Each number is 128 + 32 x the weight over the matrix's rms, rounded and kept within 0 to 255. Layers, rows and columns count from 0. Numbers have three digits each.

# layer 9 attention output, 64x64, rms 0.0973, rows 0-63, columns 0-63
140169140158106167124177156163092103139132103175151149120156116066155112154097090172079129177125076148109101156119075109100120048109146134106128145139153120152126104109129127190138123144100096
146169169115114114058119176130088072146147091150059130119184140128105098164139146140101113181109067104102099186068127132125146120102096147142116175108118082133150147120092087067116112162099092
122099037111162114158131098118157157111186092129150120144067102120140212144108125164125091110135176160163177062177112118163156136151126101134126081137121125129105104063175089157100214102076164
076117164143154115116066154205149112099107104086141090132186129122055130091103177083116168142123102143112127103104153161185155174093150136160126135183135118113118192138091151055143167142112097
085152119170165063108135089099104098099128101068084088062137126161106111100110174083216112141124138077140113122174135122190170133127174121175127140137180143105127162100157124081133164083119099
129137132112071167179151145142120136118147187130165135149085093155126102130175160224099103148177113171109102154104149110095136123105120129077083151103151155207171111158085098109099108177156102
132164104129131124205141107184101119073173163113049165197159153127091120166130105168093128078118108137106118144170099123135117110125151104083183156142086112125110135131096142132158175128156111
107127130125142108181144088067107090174103178189104169135106152140185095070107171156076149049118150183139147119116117125150110111176072114070090122120139177068156096133128128128088174116207119
122086071101122093161128059103120097180096090096140125076082096150092124105076113084111163088176123182113097102160122120143124176129104132134137101145190143100091127117091158100134164158152099
133189190149105127131131133083040149210155106135063120120116142152121117103207113140144150114209101095147075086149155096128142201152117099120116121122107190119157133156149093081123131112136107
105156103137105125148140096113073131190121134104175122112081095181175123141127159167098145114113113144108105161147108148118142105120104138111157135089161171125162083133128096165147147135110140
137152127180170166140174067132163146089158154093157085103164049103140127062086115105135086154161117071148095104111107120124130088106165081192123160165142113130081114107154163123104109147127088
147128087134098120107191118137151135162167133136100100176097148093183162143067103172154133201160117176078118167168123093087118100120160098085167135126173147140116116147109111116116095113104103
151151149171098144121074131089119086085132109072102123093092096121156182089058091097106139130100098141096091107113128152133153119136190080140151216193164166139103136091122178120120133137121131
076075088185119172093155163139173083082087115090126070177143076134149114097126149144093123138103169154150126127083145126169095099107169160143156148143095092113077129145135113096123206163120165
137067092147147138103180101064125048125089091049131165133131186177074111162208137173131135155121125163159135150078094142161170141173094178133110119145145124109107145097162118144074108172117179
103163089125142152101072138148180185152124126070169155094084124147178135126139149161094157149129093110153145146093134136186100119125107170124155115140138137126117118139129144116090130141155135
141161113118153117098093159115143134116114164124186142045127167176106132066096104156094096099148140169104141090104164160173132101141142145124139109132165118123094132096148163169088164151170133
156152155110108059171179162129105117102121111115106106066157157110136113139138096119106086062140134121126123120149113102150126175099164110175121122153138090094101148125144165136146159149144052
171164155139107102168094104148053112115125171053052114162103173135136140144044133134205127157134126131109100112088092098114116182149118098116122123159099114095144104130075169111179166113116133
123074060140102129115155104172130127088130175083129107108081180106117130127131135084092151090173111120156150138140140089116102128129129143135107139128130144105132104136123121109169159122144097
122118103194093083159193109127179165178163049123082184118172120096148207070116152166151136141071142134202107142164136092058134106119135090162085172114148125151110088150206104092110077097120169
147115154123104077123132114108147178118060135180190161111101118172124127170129162110127107146124162121113163110142123125160134123106143135135125114105159145102096131118124129114144158144084128
114101096127149116134151135101121119115146128147134186126129158175159149087150092088117070143135089202114146117191114134111094131121123142069131135169158123163143084133136068113134143150080116
162144176093068170095105116125112119092124144178144093145111141157127174131087088098138119145071125099079140157069147140152161139133166118167142123155133100129118123111121163103160172109156138
108102142159217084152117105146108119101111079163114118166145155081124078132083159133146122144139116125137161104149093127135115108111164097142139144147134159137115114142123173156128120106109115
073229175106141088123119133075135120150078136083054126131097087123083172115108162124134147174127065086149127113182113105121159135078154147143153143138152167143161159122105133074125099085113105
109155101090122148076125130145153120168111139130081093141111057165132142146093140147107116111171109112135158144144121113127149121130151122132131175135176102144105120121117126137108137101130122
160195184189092114125078110149136154126166130136163106159191154068191059166152082156144163112120133107100090158058136127119149085149151083134147109113097105135122120152097133136105101089177114
136095027102191096147113162116057112146093121151120136106150116165118146106153131120111092098072144131170163097093071166098117148153139152100146170129152133065124074077147056146171146161105133
117109166167095130096079116164115083120133117158100079169168117080146154121142157156120115154114112140154089138124166134134150146102120102140087132153076144136136113126117119109147141133118160
202107125174146098136152158154160173126082079066114138226164121213143081114066136151101078206107101147123114112141146145122133131086080140136124154123102095143134142103105157113137140194115117
147093018117122134098092145137126133147140152077053133092178078100159106115133085105112216135109097149154142126163117143130116068127123157079183163117133129125150122144118075137113090082130148
144142149122110126166100152075116071073129105126121082145133163147145131177130177205185181098083099137107129087098156126122128130165087114148111130100097185122164093165137073120089127145171165
074114086210085089130123151110040127178061106085094091134106144105154140121158092175047118100219154157135130102157155102147129213119084110152159106140087127123141086085150120119154183116116104
124091101130083108135146179095110106133147112150169160139168137112172183096058163126090171066144147144142160172167156101081141184113138136149097082112109146131123139111116161167134129115159088
087090063197089144179192142153078141158091135130118146117046146136130115066147140103104098075114142155141120129179096100083084153178107126111127152131140142152125107145187142148132102125173094
121075149121060111151119104181164168147128152198184130137145108131130160141178138086169156126093150115167165164146087163132109082143089112103093104125060127179105111142061121128175112105133133
084125139066101071183114139088067112145120112092108090161161150093136196210157160121157130138222074121163165125134081157142114130067119184133100158180128106093145133086055124053149095086107066
151090130102158128115140080126140168066155153105145197152150107088139133058105178030159096092159138127117123125133158048172132161136128062126130100137094112134085177139129117087133115039148094
113119181087091122197137139203148179135098071160119111151074120128115144094169134099122155136184132123113135113138085111124081166134133169148096103111125092174154153128116172105127112153134103
146149068057164122111117126130162163083134099129170148110154164148168045089188134101138096093129188112174170113134138134164054152176128128136112081131129127170048126135135114180171075141186154
143131150169109127147177168132154124158109141121116118130202109135086132092137156157078157071123093125144108169150163147120136071112174161122113162123092124195112123177200123150077144101130096
087152184127158102153160157127185129137099132101149156131114160130125143116126210121128148132116104130126173149121098114155134111148105148120167147125125098124140119118112145098163136125123136
173147141129074136129047143096114173118193139094139105123163111113108091120184152184140139074088102096157180216142170125120184154095185119161158107124068131171164131141129081108088119130149135
255153193173068160106174085144106128108131156150098138161072155133115175167157117168173184206120012148072079186117114174145134132136071061054215142075107163149167094079103043142068132157062149
141135102180132148153136159172100184144129119116148029093093125101124164139134096085174160116108153158122119084110114120082128165140124115143134076150165142135121108138142129168138162073104110
098158074161131114152117154079060155124078148095120103149074102173097136144111151131123119087105147142123146108148132109077135201147166114158170117168149146138108137123118163153148128097162126
153220120102182106124131195150153119134123142053125135102101073117100179107150168073102118058062081154136178143126131172111148116122131126069180186135209149137156138132146104114141141158095184
127184142109080140131135162066194082132120104166146138128091096135129103094112118118134074138142137130110131150093148125134149123068181173185100126087145076148138185097164138127068156126126124
089111106129076148154160072149125123180121172166152083093145123128072103174105111165169182163092093171131103093123080146089123122179146135113085132146168148239105126134145059129092082098074107
131134137111163095158135124124097150137146146121103114178153148089105067126143103152150077137083090149099138130152121161159123134144097136100141121136084093187162098130123119126125135123146173
166162148159081186092125154084159163139161174117173121152169152121107096018092105111163151127143119097085125195084140158113132148134123091171122135114121112187139148117162149157108114131136137
078129159145188136154160097092153115106069084148120081112077066090155101125153078117122082110033195174109149085119131169170161058060128127102145188195158094133091098127131145135130195185112161
087145145112092087115133119070172086103091121047228178121130129154074163116150159112132050245144101130078099133191179130178177186103177121066152185149186139154111153100092121046089165164053133
088145143123139108134116095106183116114143157086128122080129144087159132207119128134154130114142138135138100133147128119167147098119110134106134126131138098083141139106096128153138160178114150
137101139152134148185115131081077119093082169127171193162105128100186108100062142156118163158183105146180101106158058131152202141141132105089134128102110168151118107146130115105199148086075112
157151183125111138146176170064088161103069148099184050201190117132165137126223062106183106167091096175078145102078078150144188062110105149099176139174119086127117104112099063143088177139111145
135158131084099112139093140156171074174142063103130104117099160143082087097114128072113130178121093101118144138098099165116113102164128148138180152102140171115169133143127162110125081146173116
067171180174153166127055113131176169113083212116115147204107130153098165064139129131126167156093139154132103122054108139165164103107140126172163144126104155146104147126114075137122171137131151
135143131091121134147145137140196181163200166139134143125081193096116147170089097130104170113125115102136122113122134122105147125151116107095139098081138146080113107113127153136146104105138117
097110121097192127115103112110048110139125056074097118183094123116082112132176138130103133166153152152114149105189198115128150174085144139149127127115118178117183147124133110149108134111101149
035162149163146134174150135121085149143069116130126118093091073135141137147178098094142144142147170103149091060117068150125137104158130132134087136131119165121140143149112127115148140088133094
151211176131183175111213119158115100091121193136093093133150059117111180079143146121082115123151086118096080132069087148147134141101130142134131153128138091147138166121098113085142150170115091